Weights of a small GPT-style language model, trained from scratch on English Wikipedia: attention and MLP in parallel.
Each number is 128 + 24 x the weight over its row's rms, rounded and kept within 0 to 255. Layers, rows and columns count from 0. Numbers have three digits each. The size before them is the row's rms in percent of the matrix's.

# v: layer 8 attention value, 160x160, rms 0.036, rows 61-71, columns 0-159
# o: layer 8 attention output (transposed), 160x160, rms 0.0374, rows 61-70, columns 0-159
# q: layer 8 attention query, 160x160, rms 0.0607, rows 64-95, columns 0-159
# k: layer 8 attention key, 160x160, rms 0.0587, rows 64-95, columns 0-159
v61 100:134142128118146090109084105107109138087086129152131162141147110079126076126123106148129125144133103130151152138149152133121087148135122194125116134159101111157148076113136131132113151084113119197119112107126102160102155102156102136134147140093124116150100138107180144132105167102171118112113106099127113093114137147114093093096149124147113149134126132137102130103158147095161153129131147148151087134146144132137071108153138124121107149142127121091108093136112160120104125124185151
o61 101:098124128091119099157131162124166101154121137132103100144102137145135167127120164183105115124122122114148079152157113165157172159116116094141156110136124121147127117119130141113091126143114152102148113140090112134114111159117114119177155113161126153141137151133116198123107108150111098146147120154144126117187126071104113115102139153161134136141059103135140118138128122128116098089143110123163156105140104109116146103075143072133123111126120110176134132140130102098151123110162159
v62 110:142152136116138125154171121139085113189139124089156123146116207129088148113147138102141132131093117124121133121142121131187127099107056125130148134126119130135098163123076152125141144157161144104140111122118163111132168124124123135135114101126123096112133059109162132116132141148126122080132110192138147146146116115106164116134148138097133124107124120130143145168148125153117096131108119121113153140158117139127140171146162128143091100105076149126144111171134072148115111136107132
o62 109:138099130171115131106122141133079129105151113066139169156137133112159110123122119105178136088079114148099125110084174119166112093128130149142148165115106129128158144168120132143102142087143104127106137113151159168151105055129108117164102116127095075142115122109129133108130146118150119136145118142161086104135147112147151136102153104102138133142176116131173149145155122119095167159109112106120132170110136110114122147143130110120120128175093157140106116096105138110117164145106129
v63 113:121140117110174136094122147155126153135136143112130119183141128158122150154135065117120158147143131149128154102138135141169116179084109133102108117124122130138147130114163164129133105134108122084126109115112133155109121125120126100162088094099122148147120090109129104137143094138113129108094110145119184115139147108086115096146165120073108145121117106122156138099157089153105137158191119131122164156099125128097128126134197176119174082145113128128134116143114115084121135144142099
o63 116:157113139076140133091139099092119131141137153130157147124112094096127106129117100114153154089085093090142151142112122128097151133102117134160148157112114121122153149151127071139118157133125166124174121141126167119146140136119096094145080130104131128120104149123128118074169159169125072124111150124134052092112137114121125094134133146141127129109139113121156163160141146153169120152138119112153132129127116149099154105169120138099119093169123144106090113168150127139104162171104122
q64 095:106158119163105127142165120111159142091100139133101156119156124137135138168135123116152115137139138089107138147107126131124108132131145148156090135203099128153095168088102127130155134123126129111129137143136106154081110158118127100104121132111169089115093128113136146092130101140093134140132097180104157149117160128083111126132103137106124160116103091135181126147112128141134170129111171152127157145132115082142073120113099148119140165144082110114162132113094099096151142183111144
k64 105:149149146149154145126071110086096159099157128192112106151143110140130168110152093109149142146157114180110118133124111090126113133093102085111184075141112179157159178117159121124116117117128107155130142101092097089095140142102125133137179121143120120117098102116119122121119137092134150129121115168130120149113146163108146124118172161113162133130130151135123089150133115097131115134188096105124168110134129142133155179168155124110105106124134127122114117131125119121106121134104116
q65 092:141134109150119172156149131097128105067133151103131121095190134150132138104121094156175130086162163091116109103116155130102137143132158133129117164113097124164137101137106150108128101133174107139130156097148127140116122146134087114101133130142108079116099107135123083109109112159100155171089128117107136140128132146105147127092092098125122172136110122142156124185139150143101095141123133129174117153125134166108131144169146164132112154104115114094136167162152131106146125081149118
k65 135:110122100105095140141135173168151091158125138130158087176099117121148114116131143149140124094101114117079135098117110150113109113138147159118129149104148090150139096163153126121118161135135136114093152149162118123143158119149145113103090084097136166143105132154108139110131143142149144155116145116153137101176111123138111129122146072169089148155074118157135147071098139128103150160100148104073109135139074129174143105132137130161123111126128146156132137117159143132131166128168124
q66 084:106109148113142085107117122146138159179098113147108114131095125127148107148121157110081099165098085146145158173132088131165115100111102126143124103126149154085099161131163134148131153131089172122133104163111136126135112138126185106137129106109157191143132154119126152144151150101170097105153126132140105131129125084153122135171151124126145102114142130116092121076120108106156132131118099119086151104128110113143107106096137083119117092160125119134111081100115120125105124182123144
k66 152:150124160110151093111140096107107159101141104131118154104128133152108127156147123112098125163175141147172151165149146121152136137129126110143123114160109150090107142100120122137137123136125109136158091125076148137082095114119128140143133172134117103116152125097134137122123096080123111118145113147088139152111173110101128139151116171080172073088169141088129132159154115122164124091148123139168140104100189101108107141123111125085148122147098139138108128132071116120115088133105140
q67 255:152143106156123160118123130100120105122135154109132105148164146104110155098115105154159158102122159126093097078110143110090143165140126137111138155117124116154175108139120138102093113148161111117108135101162103103144164131116107111132126104151119095126109119170119101121105144156101148141090136111175114114101084157143122124094114114162078171161098147155159114140109132140093131139146133125131101175146124164113165132147153150144105133089149138123154168170181112134133149075155096
k67 038:108149103117117156107133161132188115150147145124144141119101123099128140126109151105177144087117142125123133130104093156141128118126141113146119129109152090167069142143109135137153174157146147121044195146171113111138166119149156119147158109154134142115139142155099106150153124129153108123131155094137122123148113093137154131136159114125110128156120138121111142131079148131143106159125116111084148147126056159157111109124123115165147109146132088084104118110178153144140141118118138
q68 093:139124136112160124130123116149146100125100118125160155084158119178125137121135139131104108074111083137136148138125153128118127196160142099126116173083098071103112145145119091146118136142136077158131139165159124119113113099093129095106140127121172105119127115119114100116157146151148093159074157116135108119089152135142110141081103087136087137115137154113120160136159126124106100171123125124147177157115118171154153094143151150105145150125103128106088129154141145117133124141158132
k68 113:100102135146156135133091177156122144096117130140142141114147127118136103142168127130119135158154102107136128163141081147193091099123132116143083123117130175101099129083113148143139196091109187104144164142100146100129116135150143151120127148105136147143138163095125121141126106098156067070140119118110143145131144110135146120136139147085172131122141124094109145125115165102136131112106079102159132119095130123134102168106142139117117129187133140115111115091120090134147108135115123
q69 145:128097114135140145111108153127131121137122145109150113150154121114131178108118099135129146101128127122113133106128133099128151173116139132102160154111141134120192089146159147105104149154150097121100125110117135112153156114105084138149127101179093119153171131153115089120139173127152151126118140111187088131088110132147120131128143137145109117141114128168125124107171107120077072133113104107133103146117128174113164119137152128159100154099131155202094126148173126118140147069140104
k69 090:104132103152116168153138180141139104166120160102135121130119096138152133085132141145155127097103111118079090072111107146091115118129117137116141133126146122152152126144132102099125091120112133124115171124166114128148142150142126119115145086119138138135120125165121108131133165169119141148108146134171149110146085175155143120094133079159080170154088137154134115108112151138081122158128135118106108145163077149160146121149169132160107122110158113108166119116191121124127171124155135
q70 158:080118144105117120144144122154150140153124116153121144115100109154139081171133151120110103143118092140142142174128115151142107093115124115154116092148140150100065158113127111141165140106089162135145107154105147146129100143151155131113149163097135153132134146093141170133146111107146107115172107159072157154150163088127143133142145132096167107097157120102090149136118146146183130117124120125107159077128126099126089130095114112090138120153120120107121111099087143111115109182100144
k70 038:121097116113127130130119117141033157091121154119130085139150101176144155126146112175109109146149154131152138141140144098129087139131106146115165110119118161130141105115150140080106113101146087123190091114113180154082117123128160080096099139124097118134113114119176117110109110143123137153117123134139106141136134174140111152139174114137115115125131120151141107141153079101139162083128141117169132129162160122121143156150112116124123132110100182129134147121094153118127135150154131
q71 049:104128147118125081111072133142140142180098126123125106152138145122146131127104144133103142113089116131146157164135076105148115146129126129130160108130151092109127147130147124122089169159130151131140091146105119111161131113100172122143114093098166189131124149140117113178150157114173106120128140131180101106098116134157090135138145114127100105153123162107126090065125084083118125116131142155122111147141113156178168098118149088144127099148150106119140117161165112118101116138146130
k71 279:142125170105142091113140109126126157119116083139120153106125131138118116150145127118092122158176127133175156164137141128150126123126127109135117106166118145091109138103119119137138139124119134134153093139090144137091089113139146151143136176130121124112149144101136140137128087078132109106146113156076149158134165088106141147158140164080162073091179137078117143150150129123172118112136114132166138093084172106124102141118099113084152120149095134119097114118082113123115088135104139
q72 097:127127118119169138101081105171145146141136123122155132170126139085144125105122110151138140115102130167106107100093120129099101169082146121155091121165136159136134167114107133082127132130121145143121100150125110135120183178111152115153099106128113157097096098142148147144114198121154124112130101143136097159150131157108146103106116156146145123145165165134102150130143094097120124145178146098123119121154103117114102128150099136074078105147120131122153080104122122108139136145099165
k72 098:137107159121118151120146140073146150156190129102119118066167091131160138084137115131113110113185150106143096114122117088116114161139087119121128106112098130136153151121146161108140095115117119162109131094130131128163134082106149137136133141130132128149163156106148108162108129130156129076137139125126120096097136111140144117162154116103118154169129161134133121116076115134127104153158119079114162142094106124131085187125176141131146115110120130118149116131114172163157100116095111
q73 102:168128136125123137136158108062133151145152125156085128086136153144135136140174140126101114129135140111105097147149096163159109124121104149125087116093111101146097075174117154139117117097136147120074139148150101114118135112176150120090156141156140120130111137100152126127110149159143107191118125106124106139142109140138181144146113125109138130122113109127155149101146155070107122150108177120174132165102108130125082172127117114171136155107104160117123119124120118161150096128109104
k73 107:101138132105164114119106169181140105124128154140134159101106126137088110170167150092149119179091133098092117150190164156169138099117170127126135135099134082141120108088123136154145148124143120117093133133175136130154155149103095123108119119125151099130130116109127107123149112147126125134107116157131125150107133116099120125111106184069171120139121108159175124096120113116194133137132132109106102093099167138105104169130127089126117123131106127129092096148143136123140140118099116
q74 105:152192161100113121107142138109140123146146090149121137087118132148117146155172126112150158132118124122122137123191162095116183109142101152113133105097159095136112136139161134182143144112095141095125089108114139102135111091137103074153107129134139112114139106159148148139140085132087147111111099116158133122120116110110092113087130133138117107131121173103124076121127144117101170115141131181080125118101161134131123100140137103107154123140115175134146150115166131161152173150140130
k74 118:100140137121154089096134091139175106112128162139110128164109151111123124154099148128123160161128115112113147104112155129109146159179123156113114093129144109148081079141135148138156137135132151101084090138115125122126095139177134083124110116108130158126092105126124087140144103138128130165121118100150120128130079124119150129073179136102158146107120137105116085140164139172183145095117156122151149114143132119160121108117077159120127116095150137093103111130169110120117156148175118
q75 109:082140193134147113092146135135130114176129098129140187125134176122124116107116104099125153075099148130125129125143121147126119194152116115136126116168115126102110153163140089087113145168144125096117120122136159099106120172163097131145139127142151125096135086127133163114129111132148127106153152097119144121142132104107110136162121111133097113159149095070094125129167092145117139168123151148081143144156128116123124079127102126158172126138142127143160122159143152094104134109145096
k75 105:137102125141131103134162111121134184118077106150139120168148146129117115154109148143091130169167123128150162117120163105090134118155139112135110111073132095110116124095142139115153126150123138117163135135082170138157144131131114149127156104091140135138094145115141112138133108053155126083136105129164079140118144103154105104098128089137097131172130167143118096164093129140107134145106127122136139170153111114137139111133128067090132146124116144096165126146158123109142077140169114
q76 096:073111152073151164105075118137183106106153113142134121165131147122125100082104146154132112115139131080129144119129139130110134178145153151118108104131105111116120151126093141110164109133130165110149092145137143117129145157110114087098163159114122129102118143119158117145129135151119165128115142141102097102128113110124144151134117114082117126129157145125107089160108107103147164156157172115153139149105138167121118157149139154065140131152061102121142155149112143085162140108160135
k76 100:105106163167133128102136165093126144122142144113152077126143091131162131138117168118108122125121125127117168111111167091154114100104083134133117113156132142124131120181138151137121103131105149134113100104172157102100143122110142160173176161113113129149127100109117082141111163109181129092124103117122083143094110128160129104156138116136140112092138149144102126089123136098151132133125097094122157158121131097134178137151153170068125124145109136117141074132152125106169128093144149
q77 107:125150137125117132160121144122144153144052154085126106098120139106094102158114140150126150109094120114135118108125137106152129129135128183064141122103132133125122125116155157149144135163104161125160113147130125142173167111120112102155067134104128127136098115105095170150111130079113103104128120125163112124112156148121143154171182157155126137126115149110129135116128137182141148115111088121141142138158075141122159135070144140093160093159108133089129129162123131154101101155136119
k77 109:120195123121113118137122144114134116174142098149123104087098123132136127111153140088162146139137142158113103125140115159092096182163155093137126124160133093101090116142088121121118134129134114099153111150096104099121121168194161104118107115127154170097099119158145140140135133127124150121124117136118189130135121121103135131170130177150149117096131143112143073135105117125139126123143127155108135146174119120147135147120131091088119096135100120115120178087121110098171109179140160
q78 101:105125160114126123137101165142158105145110147144112117110124134175122100108126100114135172122182102091152137161116119104144151098150108162156184081113137102120127132102130111153162138178102124081167123152111165121115143153121114134117120153125098116126146144155150108115173108149092119135106153149099175089132128141097121125126151123089145156090093133139124061131151112168148132121097113095096121117125123118108180137184150142115177122119125112100144111141107119136130130132164136
k78 105:099137133126124135135120125148111141103068117143124096160118078127156143130109149152082154122098098100171183128145149131135085122089155154101128132123137109087144115173133104117130140127117089096142120134132082109099104141129140097110085157115111113118136128120122114132113117141106137145115107132186104127123102122157093135119134128174142111114127146132118106126188148109149135135123160135132156116143168099153166110094061131117126177159118154156145130104157111159168163158168145
q79 094:099128149089160133075095101119092153202133098128115099144130135084103109104106099148143112117121144093114130155144160163143152147078127124134122156111153123118099112131137135090148123099097139072145086164088096101114134161144092153138155141162139136144104107132175122123121180108154126124119103100139137163169107117110150134143146091138127080138127122120098130143184086148143125104144134107129131143172102121118129142136160096163116122126142153160120113146134147116146117144119142
k79 109:122117164080126107089152160097146136187109140077110151140089115100129144122110157129104124134135119098143109111159152095111078133131122141102117101137136120123119134103157156079186088122116107105141114109109150147117128123124139137138136099117133106107157126113104122123108123047146141076130126171172126108113134131099113115115173110163128149138130151126152101124114118152143160187153150143112104107129117083140137111114135131124146124126114190172156136148131112118122149159163163
q80 099:068129104131113168093119130104164110127129146140102118144110130109119081126126139135109097134123069051136123137153155103160142170150129172079156092144171109136092097121125158129177115109119151091132081159139182138145126193156144100116150150128138136123134099150122138129132137125125153130144125146096139153149121114092136173131140130100139143124097112145144099135147123151138162147127136072143135133115119162114101152117157131103128143109107112121113117175129118141144095142087123
k80 105:064136105101151096107121194145124119130117142111137115135109089112135129130157165125151139178086147109135133131132167090135107105105135120131124116143155102152137113133093155108175133113104096105106116152140130094064120136134111144136137135110116088124125126137126078127117152157110142151131108135122130114111140145129101107118163170088149077099153171108126069100134129079146162168146145126093143117120109123161136118125141120120128121156089146134142093126087111103142148133150192
q81 094:080111091122148126145127131156164128096150129142154134162107095132111085138137132120114127180108132116103147143162139091113119056131129132137126131147098106106152139125122142175120118116123145126112140117129172192101140148094142109106125122109141153113170142107071088082114155132124147102137126125120138103156163147078118125122135120150084129150115136169135117101077139179150147116130161152094132111127148148117098130178125128115165155122134141139123166146110146098162164143082118
k81 097:119089169150153130118058074098133152092134149161120117120130128150126109122155111143150133121156111143138142110102110094113165100147100131164142139165142123148137152136101121126092117127085121102134134123130102104076123120068149100121146157134121081139104116130098102083097133151144142121133177132128156111145155168159176105104156087130170092130136156118119118145131117117130138131140143108133133191103132095119152168116137164114097119121121148134130078081165114119105134133127123
q82 090:167127134135129106134115147135132118124103109138120136140139143094158164142142159141111141124114164166112111117102104124136126144188129171126126083116125107137156124136091147156096145132122123147081117164117116108127150109110188105150102110120135168120108118147171135173147152145101122130092120136164114119071098136168135100079080185098123148110147150099138087073089145109080137130152150129100141094106138136148138123143116148103109122133120112111145118107114112190112145127165124
k82 097:131122114160125183123100101122155102112149159097136092114141125164106136131130157106156136129088140121136098115145140153149161120126137150126140145140110145134094098138116167147135094141183155178065096125163057120177122119149120092132088173146139117101139120109144121163108125165118141144131150106127091114099094122122137178136090163102158144123143125148148136107113101119120107133109114125135161122113146151155106156138096142115113092101119083104102128129115127152139084106104086
q83 113:114092092114145086144183135133120128126132088136134114099126123130158111163080116120113084137141140100110137169190125172113069081077123129165106157134119148120094165154149096097132135102086136119131137114136128147135159166136098154140106115139119147126150119117122142097123145111075100141127119154135123127156172108125107135130151101163131102125122116142100140123129108143135113102101151151130093134180127131137156126173167114130104086125134140107140118149105179093165131152162140
k83 114:166115205107143114135157106163131153153140110118152136124166124114135131099159069131121152106128103107139166164131111136129133182151115122123157148126125111141122124106138077077107148134138109119159096124094137119117142129122124111112094139138121114136149089123110142080102120068145137077127126124183203130150144149100123091089132105155137166170119146148145108129181155127127141136130137112151110132088132101110139144124138141103111122117114187091152137124134136112126125126145113
q84 094:134115136143067095114161114180092173119092137119094143131145135112177143097114119136107115102129092142145130100106131102137109150216143148108121134153136143129125129113136106154099111150119102139165105111133138178162127059114174126169108114101104135156146137147118143131138082097108114142128133164130129136104150113121077112146111151123124159143109146133140138143138131136109144097103099165141112140092146149152152099094141144131145108109114131104146152136123129198127131082121128
k84 102:126170094134103115127154127171127090138126076115139103104134119107124137134116149185146143107119168109098136140084120171131148143108150130107120178130116134116132102118120124143116184101143126116144112153120109124122126167158106157134142128144104185107123127166127171150120091133103106146143110102110146122140137121097144154134140162075106089107116106075147154123123139123053155122098151137141107178124120133096146114142098089145102116129141099124127194131140119123097141144123161
q85 096:138176153130132144122079096101128131159145147137116125105100164125131140126119131105133164146115150123150120130103099106150095174105141180112117113094109121081129154147118173162131125149112110139102140115138104084116126110158137129086112133216131085106117121141098150148124121112121182127089129135134170144116125161126137129152137112141097111132126139162116163082130082108153148162102129135072149143160154092116109151071121128131136157147113131176138127122122134155140129133154099
k85 098:175130119170124131155099146085124114122176166103121147148097124096122148161122131107134150148166144119160186113124117135114107095127087122131110102100132127144104116133129162130114078094144126071139178131101143179153149131188132103134142152143188087130102115129137123124169139156150121106131127112119109110105139144166138149123132153116159127144127100142128079147097112137160129077119124124149141142147128116126123145098081105094130156173088105113123116128117156135156089119109142
q86 104:123109122146114142141142162095100086097093154113150129112121102162114129127116135107133107157148129161094131131135134143075126130095110111152144160144129109122204113095134097113147139133172149144107137097135156118155127134120122130122147143104158123149146148104130133130120109163149096079124147144117095102101123114173120154131161145154155133115162123125125172160097131148165079133184089057131135096139142121146133165145094101107099130144176159108084153117146126115112124122098101
k86 108:106138122161139152176144104123107146115077138119136124112119105169153148056118104080112111111117125184093086146125111124118133091163098088184131134132108152142114165105131087116107146158124100170134148125152128120127130102099157127132146123160114143137071124115162154139160134143144137126106142141135138157109138135122114133147135139152090125069135120160111160147124120155103094106138112129139123110168115186138152090139155140163132148102143103144136117117102146100081147125163148
q87 086:151126157128118095152120159145144140121133110114160139097115140152178175130164120122097133108135191157115124121087067140139087171124139107145109102114091116137129158163130105108108181140099093152104111115152099115127148109080162119103104131134093145116133125134149147110109104126118120136105146145136118101146129147148113107115109141113090142146144115125112126072140118075133163134092134162119078151142143132162091125148141148124148107165104095127169135097121156147116132114192109
k87 093:159101136177144149124115097152118128112156119116142123106129147158139110158099102148130135130164106120123186153134107176132106151136132141111145138077110142118086103140182146146110117138107144153123115134128126150194135146115131123129099148129119152148094121117124130137109111130149108089121110118117090130128144128121129110129097099093136133186129133174136145140144132119112123077071093100151108152103149112115124152119124150079137159135087122081148143109147165136187076097092089
q88 095:128124113147115116104157104147095169108101123100089131124178128088192119125121155175087115135120112081128128130143151094132124101193117135107059140167129149133121115122135096117126115097116143144095119127154116123095105110124170126149087101084085154127144088110100159130128149124115173135183122112119093131124156123113136171112159113122122132097130140152137153089132107117117159159099120137137113146148127159125152141141127145098160123078114161111138124147101139162154129104129124
k88 099:134110103171146124113131172163172119155161108096150117128134112117108107139146114138158155122104140122111137129135119134152133139143130125110092172156124122084105142089108089136136177105206097124135176139132161139121140147148119151122129105124108110107154141163131093130148087113118132131136145164149157144070169155120129121142152134076139091116112145093118102126143141109088118142109122120120150146095148112092123193129145125093085087086122155080129126128130121116117160154108113
q89 114:099105102135115117127132144112131092087183158142110148136088117124139117112147144122151117114090149093129130086105139143109161168135140128092145131114139137159034119139094130145133121132125102099108132132162159131177098095170124175146106114169142118124144125133149149122153173144106124152172124139059122105111108119108169138147158131117142141110136149114135044144146093162133153154124113122136145146138117128146167144135131108120160110128097125118109111113106126114129150104124162
k89 114:119141127106118109159145152097123154134090105120121126143156123149138169164151167113109138119102124108122117144142123096143133119084123121123149096117143123138146083107112152179159153144100131091091132145115093109156099114174122142143143090143138129125130119136140120109177146121144133142129099130146085131118103135110119084140113117112128104157130139086143105083157186118102134123114112176074184151064157119151085127130150162128118128118068141123113103125118116106125124150192150
q90 103:135156114138108104108154146114070117143128118113117169103118146117150161073107130147165119123119108115128178120119153153137124054165121161108109151145119133113145106083122132135147143108152136160140145136107151136121126095183068163122151126131159096123164130118122121117128088139111139109097119092102148123148123149134123159125142124136157131107109116126144164149149114138133136093130081135130161111167120102082151172186135103148116130134109161119117157101116119119175177088100142
k90 103:123095135115140132139100103146092134129118111146108162131128110103140132083103151134137144118067105120134127112122171096108118124138123122123076154123131166139139123145105094131136175130152112101145116119111123129156138161140117150147094113157144097119133103082144164113186107150100143122123136124158106117137124166108142181134175119166118105095113086111117149128140132169125128110151140125096140162187209136085153125154108151157096124107110135164134144147134137104077158149122139
q91 097:106118128136137146103125133123082160120147127131120151147148149111162124070099137122083109090150137156163143090082091124113079142172112116142120123147114125134135131123144151093084165135133099180134105169112114113183136113109146145141128106111159167144135177132096120132152157126126107114150190109116142077123134142112119100146102142133139152091130132117094110076132114114122109149132105112154162114145117154150121132116149186148125143130152127121118106090133176178090142112139127
k91 103:118128117169093150141156113137116165108143118109171135125125130152153191102131140113123106123149138111135148101126136138135151123142175103127140162121113138078114147121127122103151137120128122151157179143114110083119133119131110185128110129150115130159133117140145124115097122092110158092131128121098133144145146110150089141189092127133103098142123124152132166123102149147068144119127152184114076139104186146084077113133116125161091138084090102146142144123100120145105087117109129
q92 096:160096141156133133104119106115160147135164156119144145095138153109165132119119090143159141112164056115116108160125096143145113082102131107138167107108141153130144163107110111114161098128101122101113147103134175151096152137124104137135159170156115065133142126120133123105126130111143109140100137139106119148160164163136118135130176118121149140127113108174134138169125138127105117115112103088124107139105120124095135182167148138127056115121087102146105127139109089115132130121090084
k92 103:142087120103133113117132143132085104089142094120084139117105070151120123104137152156093117129145139100135124112116123152147097144102122123148109123125112136128173157159159102146073179111125082095125130114179173136129154166127131094117080169112136139131200146104124150122159145193120143117114172112156103082170152147140138132112171130150085138136122130137132137115166094098153114127160127094116122126099112134116145127132132107128131145170121137127151121117122151117116134109116154
q93 111:161121121102145121186134133106094079130117104131111114105137138112119138155126113105142131174123131170063124146154133160118114145154159097145082127097147096158118094150098105139154070131197157119135134127119141117130171151161104159135104137168116132100098154116173124144112083156088097148122115158137131136139104119110131122121146140107136132137129107102153096201085118118129118128158172157147134113123107128105114121150087129154157098159115109112135124128134118113159112141113145
k93 116:163119177154169131169143145104140119132069084166124123118165139117127088116119134122159116083082102119149117135140099145133119130102103123110148112100146113148118078105112119130144140165147181160086113119155068116108146096104106114159161161160133130126118112091155129165110087115153126105113107109152115145130074092114159135111124120129139155147135124127139125125145136114194128135141134096098145085117098162137138139158134088146130126101151148129132132163136106117159125145090109
q94 094:133155119149137128096135134127162133133110144136158094166125091143116124140102121123119125138120091143139102137105114093140139153125109146181179099134154121117157162107088148134115134159102081132145144150147144127123146153066193079163099111112131147083133143153123093134146114137120126115112147187153079133090140123134143084134106157115143138109126165151127109081127120100112138147133134117100137126124145100149153148140157123087121124113156085104152072113113112141167166131097165
k94 098:121150132124122145115105133111166096112171157107131134125172128118151120065139108127097139132132134158157098116125123122123086096100100170126144147139103137141179152144130128119123086102125102110088140109166140119120121064129111078140098158114115095152159109120110084165116120150098116137154135115132123111144117138147134138145079133120198185155150137127110105133126145123111085119137132106120145155109102158129112113094120150153134150173166093143099114097091140174155137112130139
q95 088:137132093138143130125109112108105115160125153129121092119119110099126083164089104161136124152114138106126155139126163185132099155117180079135081134097147123131121113171164148119171088106130162127106146124145090134105122174169087147108127156135116127142115108102146131152093154139174105096175118109110135141171146149144143159136111113132125095127113098131112123168110123185148128125083126132137113126139111113081123122104093103141119136160140127183152131171113144099148107128103131
k95 102:190165124093153112148147142142121126124142104117136149136103106077079121166129127135158131120127124161156129134124092145086089141107125110126128116154151136119107167050124138095171124141127149151130137114136137135112134120094116195150138145150131098142130169117150134127118089117148123076134128179100142098131121080098129109106107133170110178173111147137097096161119125090155126153135122119130155109129096075132095151142154106124135103146123119115148133106119119117117118176145124
v64 112:115119112115110121112138087145156114129125115127136155084110147127123084128136125139128106095120142146126129117141092127157132088156139127118106138113104136134131117117137170201194150148152099133117114149134138141110175150093128102133156115171105164141123130134164156106160118138090131157136132114160049111159139139129169133137129128102147135127113098109146138099141167123076118122068149132126118084108132155142129094125123185137104098105162070120121124143133118106101105178127127
o64 111:108155136161150121144113135125124086138182167133129140120109143116154137113160106118099137124145099117124144146128111114128069081096113197129122114104109109148107144154146152171155141119067076134110097170137119094146133134120143140139106115153146142178134114144093109115120178137094154105156119091137145108138153185147115121144132113132140080114125117151107148056130127127090167179100133100129114139166123158153102117125135130143122149103110128103128115145122158119134133159118142
v65 104:103128171143118125164070134134137141104121139142116127136151137067121142110124125173139154157095138121116173134079124166169150121116137154165127130093124155130138110126074152129105110130105147130135115108127119087123125134176137144117147135120101121138120184134127133121126129126060143118142118140119126120163122109117117120100180131159141136111120163144132122184090152142138087097137087083141141105127107131126172113117110132117098138125169097153081129101093112155184113096141166
o65 107:123139160126121089140102136138120084113060128108114077167124108112107094117103160162110070110113095159113121144095130141118096106132154124083141141108126140122125106151123172114124109163161146129137128175147120127131129133099160118120127159103132124147093092116140160154116118111134119134136111148175148113119121132087161182145104131154119160092110096129108158119137141173171102119147111127137125151161119127116163134075111140185109121126160144133103173146101099115093134148149142
v66 102:095151121138105164105139135109137110117105141142106152138069135122077166097134094113167153135152158142142141135166145125130159153127141151163155138175101143116099147132117123132141143114087138092083123101102138109120160128139080148114113109139114127104126192129128119116153129116169132137148120141101161081107104120088112155161154107133123113162143130166143072126090133131111100144122054165147147130128141111128104140106127107115158137092138095155095123127154149101081125129102145
o66 106:128105119117080122147158136116135120145156117122112147133101115164131122142145105124149095156148141094090111131099139112124147121137135091081109121108087170133134088154138123123117131119133082176106118117125144118109090065119093142111145152169157123177120116122117147117167156131130144166115155156124149133095102065155125144159135151133120129134146112127175143138119187108111089141083142122156128110078139120151131125132148151142119110118127163159110145140121069156096145142180087
v67 096:160127124108123138097136105120173141120113132124146115129166126098153154128098124109114123133137130121145120128124193125112157141137141110148085126130124130129149105159179113124118142136117130083122153096113108148161126147136133136089096120138180128092167118124093075113161098118157128160126133148113109123157124138098115114097120091142112093153143154133135139119139091139153127184108141143091161108121146157061044160117128132126139135076111124181105134135117147082109105104133160
o67 096:145136132129121147136173158151133120104174107132151153116141103118131083077128163139128132124161113143116105088168126091128160131163141120128108105138099110092154102110075121135169153135166142185092155097113136080082106168150107161104135159135123139123127123119103169128126106148117118142109180123118105112125141103126129099099167113131142143105150096126145114158103124136101121112126155170116150086110157123125135125164152150135142142128065107129092141118171114125153119075121119
v68 102:124109117140135121096097129126174149158104107109153145145098134110107117106128140124070150132133097153126086140158108076125134136174122084141096146156158087106143134120094115147120137187106174102124147097140138142166114161145165118110111115142146119125156130136124155127157135112130149111156181140117128118115106133123133142152174099109129109131131121126117116179121109108148100100138138174084186136168115118073115117153133084153129081109141138132125135160132152102100106153116169
o68 104:153141118128138089149137113148124130090106097147075112096122128179135107113131128119156131106106129146103169139115118102114156098127126119125123135137134123159145120144116082138141105117145120170094215129177120132121116162166115140143098142121089103103126105112154100138185077169092127120131132122165141106103112153123105122100133088098161138144128106098135119160127170196112118126166146173116127140098143120134130103130105139147156128097102128131122105130122123148118183102161123
v69 119:128099133105160143090120156132174126078080105161118146087141091081105140153105122137119156127118184177095138144150094139120118124131154135144090141147123148112133151137126112135147149172145134083073131103121129183149203122140104128157114113133122093115136152135129142090138115106095128103152110150144139122149123104095100115101138101123134131124133102135126093134100135165160109144116138146101132100124125092120118091105099155103149097102141134126086173143142177112118142125124152
o69 120:142115144127138135139134111169131077087154146087148134115154141101139137082146109159176106092096124156118163119090156126127131138137149165130144154085078155120137094158132090145106163111127139164138160161123136160126109089113112164141100101104152122134115097115097135119162143132069103145111130143077156103117136142126147128113101126146155124134115155096166186097143129151121131132099106144143111139116143124171148135154133128143128122118093126146077147133093142128092105081134095
v70 102:156155135144133166094151159106166127140099091134110125127088105135088148110128118103114123089134167149147116135154077125126147117121127104149093166146095117109121130128126135133112128164112123060089120094115151125138144153159148130118138124198112130092158137149097150099133101117161127142145092097128123106117113145088148113135117139108134121166156156133134101144125117155141093112098124149121092129117102107123148150110165114115150177107140146158130167152152204123150098087120162
o70 107:115137121136143141130145142146105131067200090122099128126126113163118097150141122099181132130098149122115124105106164125138131144132112164119128141164110125093082087160096104125144148127174093108100147134153134146085110078154080115117118144157091082164151084140143125112128102119118173146108177124083159129112109127112111139130153109124104127135166133124110159147145138111104149087079144131119128131100179158133145138131149135157136122115097168120131161132102129105112139124138118
v71 101:129148096121103092137116152097134092104091122135147131140076131107117112134098148130095159143124120121143087152114119128162110084159117112119150151151137101078157110161119161149143164147129144096104164117134111120135084131162124130102107122145173115114125144130129138122119117125152151123152134115101119065126116122151167136180163109129127114156145159120117151152144118159103082152121175136085185100134112095106124162114131129153136167119131055137108152128141095103136103170109140